From a checkpoint of a small transformer trained on Wikipedia: MLP 320 SwiGLU, RMSNorm before each block.
Each number is 500 + 50 x the weight over its row's rms, rounded and kept within 0 to 999. Layers, rows and columns count from 0. Numbers have three digits each. The size before them is the row's rms in percent of the matrix's.

# up: layer 10 MLP up, 320x128, rms 0.367, rows 123-139, columns 0-127
# down: layer 10 MLP down (transposed), 320x128, rms 0.205, rows 123-138, columns 0-127
# gate: layer 10 MLP gate, 320x128, rms 0.349, rows 124-139, columns 0-127
up123 104:500479473475450541549498507554522469434441507474503596479550504413447536501576441422516545506545441441464467446588482498520544486474547525488448571501488514524411396559505566516533502498545525599484492432472615488452548583520414462462546439389500441520430592497558512494551560517535469539462515488484459424487435501566542467479546542526463578386535561445485419473472594520423500529600
down123 108:398502510506522354524444498531603538514477570519479522469485533427539422478477496463548414420508474464460494492530401480586455498454461564451487495423499455513471496545555507434503537605553534517488493504581467547507500491540506506513506468501441591506506546398544463481476406404429500457500576440489534491460416431541469525626505458480489528489572381430529502552537539503513393448544
gate124 105:448555452459490475424475498467530530513525603515555474484508503495587482450553542527409450514491470493550448421471485473564518497565515450455482457439470527477612484560511486429453461570485438490463636505468528633517571524505482537486511475459454420544545530544371498523498473425599433438537502499449441491405422595493490484484520491492518576445516444584507414454471453431532535421441
up124 104:554569456429460478476473515472470510523558500463489621437542482539594537424464491510549410521516575503546443451437503447563508559539481392426503537429520457476489501534540545509533480363523525501573562482486491428449401500559527528434395404474452475527472557429424547484505490534519422428517599559435517518524435564483520464551567439494507549517479512472509595415517567508521446521482
down124 099:476433507538462558534465485543477410413475560444492414537616449490552490513534574498426509508456445460533503463581425564529455471564519512498431540490477443510557470520471509599515547615456442540531585481566525495522579494411519516493548451485487559482404449544573540509555471509483441538440490581494487586465447531564519449477433424458493586496476442480437500525389447563448428525435
gate125 087:501607527557521503511466395560447519570561558481457455485508456513567486506524496460512523460529575437518491533523534500459502413536568534554365495552445477505554530519427510593504440486483507543495483603502521465422515383544481527531511448520544503473480450561528456529414573581558560529389552534508363412596518460576533438476553478505542432488465491515462553518489462441416544507529
up125 085:433437535609491534501450502594529519546547480446420421526576497497498488489531479432488446504566496422571492485568486498545513491436519462546454593473495531492563492544461555524481561423530543503540554566508505467464479412566502636495561441524494436423432500560511536494444574462513558495462459497482427396479533463463480491466663479433624447549519453491495567479495448436439522498461
down125 081:499495454426508508505528445522427460430412533457570631499423539432543454512494474423465490494471537539464503503490506465422473503474575490494588504441475513473419444463478443777540500537454460440426549476449450516492540553457482458511462492499437543478511529476516564527489431462523470481490489503549593499493468503497548528563504485456536487523443533593454520458426457582513498440536
gate126 095:491499498489413487527541488524590370520408503549588459545458573480480575547495512457452513487480569429504386458497603511524493567544535467458639440464518587463453414508563525467398529465515461589512473441504439412471540495499518447491530568494552418549458545454526550516526516471448484531469525541503436445439570465567552505495475452477444526464545408486511465498502478448400454458555
up126 097:554569487518554502386568506406551450481513544490520504498484479531490445475399577517518479505412487464427479440506497529573491589429363482538512442546454492523451443504420401543470515454557508474430500474387512451515538446482429559487574455402505518490537454506476555576455417431447442478473463526498510459485554473533516553525422451476446485471566399564486505458483518555589545495592
down126 094:522502437537495562394461565512473416475521531508553489557476557535512465458471518486571494447494505497497501469542530495506494515542440467447527580547545482405544454490472514676514503532584466600416544598470536569443454439613436597482576453437450444507496590502557508485548480429514543480406528459439518507517556560542577539531554499467565585512507575482519482492530452500407485525459
gate127 101:471525559541574449521490554509548489546478460453547540462482478448482514518576509564477470552515487433434405551472526457502442493581506463395414560525532523576472517542491490492514573624586525420557529571465532535511446494507479573476487462461480555410456561518563605569508512557504419574438435467523590581435453435536475550417517599475486534484450478534495525583589556451517559492506
up127 097:484438503543483494480443524515523593535495505501577498492462479456539528486502472492596490526485463524451448512477482458515519437473478466515468592515556602492486499525517502436469481582435492484489437493471474533489369451475514466504420464497475537540440531552426478487340529477555487424584418498321537522421474482579510548491492586479544547436543585493506532502605540445626530526571
down127 102:596413457527487460509486552483479464553482506501517495544544494525541432489434488448535422465414574422518525451562505613524457482450489501489469520523486444433549541462534509558487506434363471611511547548446431547477486405512481592527616476471565444483495473505403464477512475550547515442522605528559370510496570531421515440515566514460498468487525497517563431487547489485607466442484
gate128 100:471556538494534476514520465588497551594455493457549393512501610522470507460507621537498474471547621495527456481491504378529506516609438614536582618475475572510536515506544454453523475459500563536553537506456437474540576466568546520525518560524489462534490535483495438459435496591557544398455454520475535560452494457437474415492466577507496534587512483469455554431555473526524442513531
up128 101:587508489545562528460424499490379406538510509468434507479499474497555527556557558375552582540460461477441446526500545517616483480485524494447501472498448493429454421534502439484491541545563540520590503586354494496436448458444525526461416441553426386451471454529496572520566491427466534550522469493488494448475489493500567522408483435515488585510514565525507452524401533493520467514555
down128 100:477486582452614463438429486490488451468432604452471480434530483531579547562538480519476526510429523517539507497525565454463471463515555549462480409451438491536519553437505476456465489409548597492479538405521591594482467504508519550533491544532495454507647501481482488494567562528515436519439593563515462490551534479539470479560407496539396572448493509517511494582562540506478576491631
gate129 102:501516477468503528536400483514564499479461469449443538533475537503555479637457525519507462517504430556438480434487508452439519466549592518430438506454529585401519494458464583404572397529582599487521414448509557465481534545461389436538429496458492500444445452409439549579523513467523409464561468529462516466489539416498449477496460543482469515532503497516426523553559521460449392478454
up129 102:498525514417621473537478515463432533494544481527479421532504528581552428500557482403481550498491514562439544471609499479531464484547415524506448446432550485483527456538528419519565532453522406349468508523486582478500457468413544534515481586543433434515516464491437534495499464401542468510606454433513448455467607475509465569552549498541558486516553434432491521412479537485488434498433
down129 096:422518531593533497446550489428501550507477530543528526572492516488637468464574620550533528469498459514483495420497515502491486532491643505545511470481477601474474485540541438520430461505490486449495558406495499510463505497564444679473546508484521472428512542544462462473432590566437578544406531524486447444485536453523540599501588496454461543466446563552555492555567495492553520492482
gate130 097:488510567423487422595481428559543507462499542552453508546543486478476414504566569581476523551590476473471515502503498491438545473477474514499498570482526479610463585407425436542489450426492574439580423480544527515505473508494478428457561471504380545511499501571473499448553553481489428549388597387475520556586502584473501517543479543442526504544511518551495504481513496488478475652487
up130 097:611463504428520555441605586505528410493564514414522505481481487468548517448457464470607532514434472470556483494413512533478569460425489503491568562470531394572438461433443493558497490528454479522506547461513511410560392520471589559582543557441544465497508494537490525484577504582478535454540604466439540401487545445495497547468459494550496442557596484436566459496517475448444517476494
down130 097:519485540541488608542526384609539441450525541507474498522541574600537482525447534471540484632554452557512554531439432479596449516452572490509524443488486387547443427478463511411569493537446461428516546490532494501475581538461541507366521520474479411465522512546451525476593480489470453548435528506435461468538499472443520493451468529442494555445419596476557512587520465467491505517488
gate131 097:492660531522422421514491480495518584555481516487553569453554494451540514537455560508516619534448542421536494452458539463507517468530494481513452496481437474522578514506415564490499492454579471440558559591558495327525528502542523453424397568440468527484529539432384488540457592521496555494493531484490457465492492490563482533398509420543571562477523559520472517493465448505526537480456
up131 096:431500458481503451505517490499423476470501513600450389540507509461357436472462490517409458523502507544587502530453461473516531495442588590464580515484467494479566437516564400504460452553447503529561499409534468469502478480535543478597523400537478403415540528515501453566467434517519472506579558579460469484462487466471457457484587570487414535611608447491483507495418456482516513509511
down131 096:477661630528475540531430545436494455500439442493496544502515437577548540520483514497442401518550474495501528438457548437554482461432613594474532544429512537524496557561497521404521520517485465548432464440593531519463437447453547547507490474445458562467522470520453514429425503622554477476479492564568559518579425506484494460505598496538451453579519464505509500487497583538554467534480
gate132 097:444438470473479464433509517510551574577506489628535482497535556489550468478459597566489494460457602451569517573454472455540609479439419484466552501497479449587529466542478546394474408479506455510555474523615550450525488433467472543489402483485557533532520438553556501497355510508464483513484504546490503446451519509508487479482549539480344502571546533465509507463488451550454600468540
up132 101:433495566482537433515468436406527537468463560471511536590517515423568494530500467558489490536461561496478516600517500465427552389477565525452450581532443575467598516402497548401485515521463436514490475412545531503496531455511525532531409573506516513561497490537657461517527415473521449477459539571482539550414471518555456538384458588562436476486444508516531512500475536530543510569450
down132 101:430432441545488421463433559545527502518401601495530456471369532514534410538533422428465541555490460536509573470500469525465571484464502441455469531516494522517437479508568470615570477500476457490474542377548436544543521477523459608531500472537452637545513500541479525579483520534524524476467503479518514496553524542493508523421537497519580374433496552443513527512480454373577477493500
gate133 096:518622445526520509450465427556499479449436513481559464506519530448487565511528426511592537474506664471558429493446550439560505590465511504451515572534505525494460623379429465507506405460542480466447538449481460404482474404520418545420468537514442422480576521560541445511471502482563544478531500455567501431502498474433547493454419521500526490530528463443567470517427485429521501504510
up133 099:566476442511488518528477488580576391553521504461514509549532476488483565593541530457589591523492468553398454467494543425537492408503552605496520471503447508459516404493561503547524529510508477482530463462566573555562565490585502418523519457572511569449513562522491520419464610486431449541467410489392499537490553444497519523519426500486574536466563479571474541463526487509347491527478
down133 093:448390525430446464472492431543491571558448502522555539518477448502493410517526510535516471376458496590528577431543439438559614466459499543487476395441478493482559449473474614397516455567438601459542567493507535491497565417508501472528566510536446499525489471415476539502514558463529534476529506540511468506460459494454479491459573482519410495484502496570393386477560486494534582559535
gate134 103:521508474459622478519493506559599467480491492454476471447539498578573440508438426523490443498506470421582394465459592480572513489498547511553543518516470548557493478520502426456484438512442550566466536523479560521508437487439456588490503517443466507536564528509517556515528480562368427525415496523499454544501480400606443433576473483542554523545381446529494629555439562524528495491527
up134 095:480537383495529550488404566528512533433550614422463553530478553461547522504454544520556531416496439465551470555547466516470481453514575488501539511449472386484509526351487595518464424516450450471543503505557552550530478464542492424531486565550495519543471570469452445440550573524476497525581506576547544482538498510457448485619528405436420559543570501503481429583487528520515492431492
down134 100:561578532545505490465554495449561456446430613565451530484557501565528467471508454444530531459513530513473512533574524440452536578573471475455435462433533463478475518471505584495464572452529572571491445469443334470576577467586524548480506567485561421447515501433522492495425520591510475473481540538450458527541471493568476513522460525597536651470522428426480524512453561473554524473501
gate135 095:432554406470433497461528462574521414583476468558376591450450563470498562534483475461383517534502504474502440468504469422487512568513546586458573422396442469479451535455484522505500511457514559487492552605520476535471502480556500497542524469498506424573537473489519507520510492478557515491543544537366522589486517540461415522473482470502485468445531449407461379549479499483561385539436
up135 089:567460412500616493516442550483356470493438536474503425456514460531555412579468452497462427493561492493428465496486469540553523579534483460519576557590499484514525488644444447482504493551486562592412466413571511462465518430535479371519438566461457501505461454530481469477553468434420492503420417457529486497437504513530479431545484537491511546528519505487469523464440515515471511605538
down135 092:570496444595583525462454442487466514480521412478484555427520437464424493589436509479517547579510525454444514432470452517518497504529554525506572495415533498476458469436570512451496478569471479662495471427459469557552582464514518488450445525532499517462472458459604526481461546552557449472468534453367614548604499431516452506534577565520535503552527500520533469525475519561575571557536
gate136 103:501375473475451417444520519512511521458523620546535463548472597430528423628439490468506497507439458481423502504613497406531448422504453448476582553500446465478514520522488506509565508577483516458525502495503498442533531464515555450432492518447466541383489539506537413430421537558457454454540510553534528472445454585410502532502459569398464500556540545483528435480486580528523420477543
up136 101:462516493413523594481553498485498513472494492506387476438594529500575549507525635543463525580542547576517561522570474477556505452532505506491529575485518504491503422537538552538462549453476436476442537553471451575491547510530517546576497445518597509428444548425519454569592452502513525533419524499483485455473366400485421446533411492492524521530434368527475456488537442479553503534433
down136 104:415489478521433518487445507425515472549493591529448518419533512568509401511506505445555555502503417463532473512497408481502530534520466488392462512467621580544546478477487481475494562555521526614515461509507493544526623537538528480466452490454602542431443508458511512502440445504444529483481642483450498455570439511523424530520522499387488520507523566570502507502448446613437421442576
gate137 102:448526635494494492590494495517501461442444468530501501533596503446519513588556550551511546478518599503488501452538530501572465490393507511575428466558438485423538518534466601440586463513506467517612544534558502536591439420507430546431442429449518484550444554561528491483413506539450481499466467485456529430470392562425485561531499488440524541544465521503481441503570429426500443566504
up137 101:530534477507519531413530576548533469501459482563536534558476487432562394411497451481459595474547535591597575560492524464488526396459517404485476429427476535467460429466425499461547515490459533431522580489574513386494560526490526558398488556487490529502521460532578487478530511498510517515403453515589453549489494595557441458462460499523551429433475461440470581434535496523549481536587
down137 103:538456553479440467427527507539483455513459424486481555432487516411504452539507456516432702501547561541554545552477444533511503549493462635468516526578503443482399556550496511503445491457454505413455522527495498457496468529516381401542443411512574451622451513439464491470523538570514447522532457425501460502543432470459471482527520529468486472532502529575429511510565501515532481543588
gate138 095:526500548438519461458354504550514481510429569538538477568476492499570440608503556490466446578501559520570462435469450367437468505542431611514575461493415491499509534468433437486472483445536507525452516533490481563512504424419480552567478459625492532489466535475568520415519501447576512443500430489447415407414450487425521524500473536475502527474520503598573525428505499528513513473504
up138 101:454462462553481500453546513497535600502530532515538470436558513470486564381496469486525532540593511512489494534541522617392539522420562468465423497524539575581447523409542587474493470486519513478443469549484443530423502512486506557428478566420416475405429505529501503530533551497422408571496495526524466571439516443597458471489491405527509416523526500491642520469519455525425512543444
down138 094:507514578507592583475597438503556485510501598507496505570519524393366452471558451496493461424405500422470549514535483442441490509504447512533448489527434505559457547479525564397462455522522553448477461381595502523494482491521520470433435583428585510502474585405503495484547488482472533489571504519608450516465523517542505557486476622478449440447539487503543511430477557450498523462494
gate139 099:556495456409504460500410577516456422505458496475504558503429564601537534499474526556600507529423536423469603502444513509436583468453453454588466488521480492489533484461483551453550451510431528576503526502558465484369574415502496396471489551456501498543528496572420517422521518462508448592461580599514465489471481503602485449576526426464487549589517562462538487499477456473511458453532
up139 104:454505509568551462564465475524541400510470493533513504477527420544464517603487475491508455468477473582459566556501417538474532550485546605559469488469510458425622497505456543419509607501415653477553466552513587512480519445436456511508448543487535442451457561503528511502408551473365556512427509494513528495547538508478600544439504555494542500468424484566510404512529527556492500480423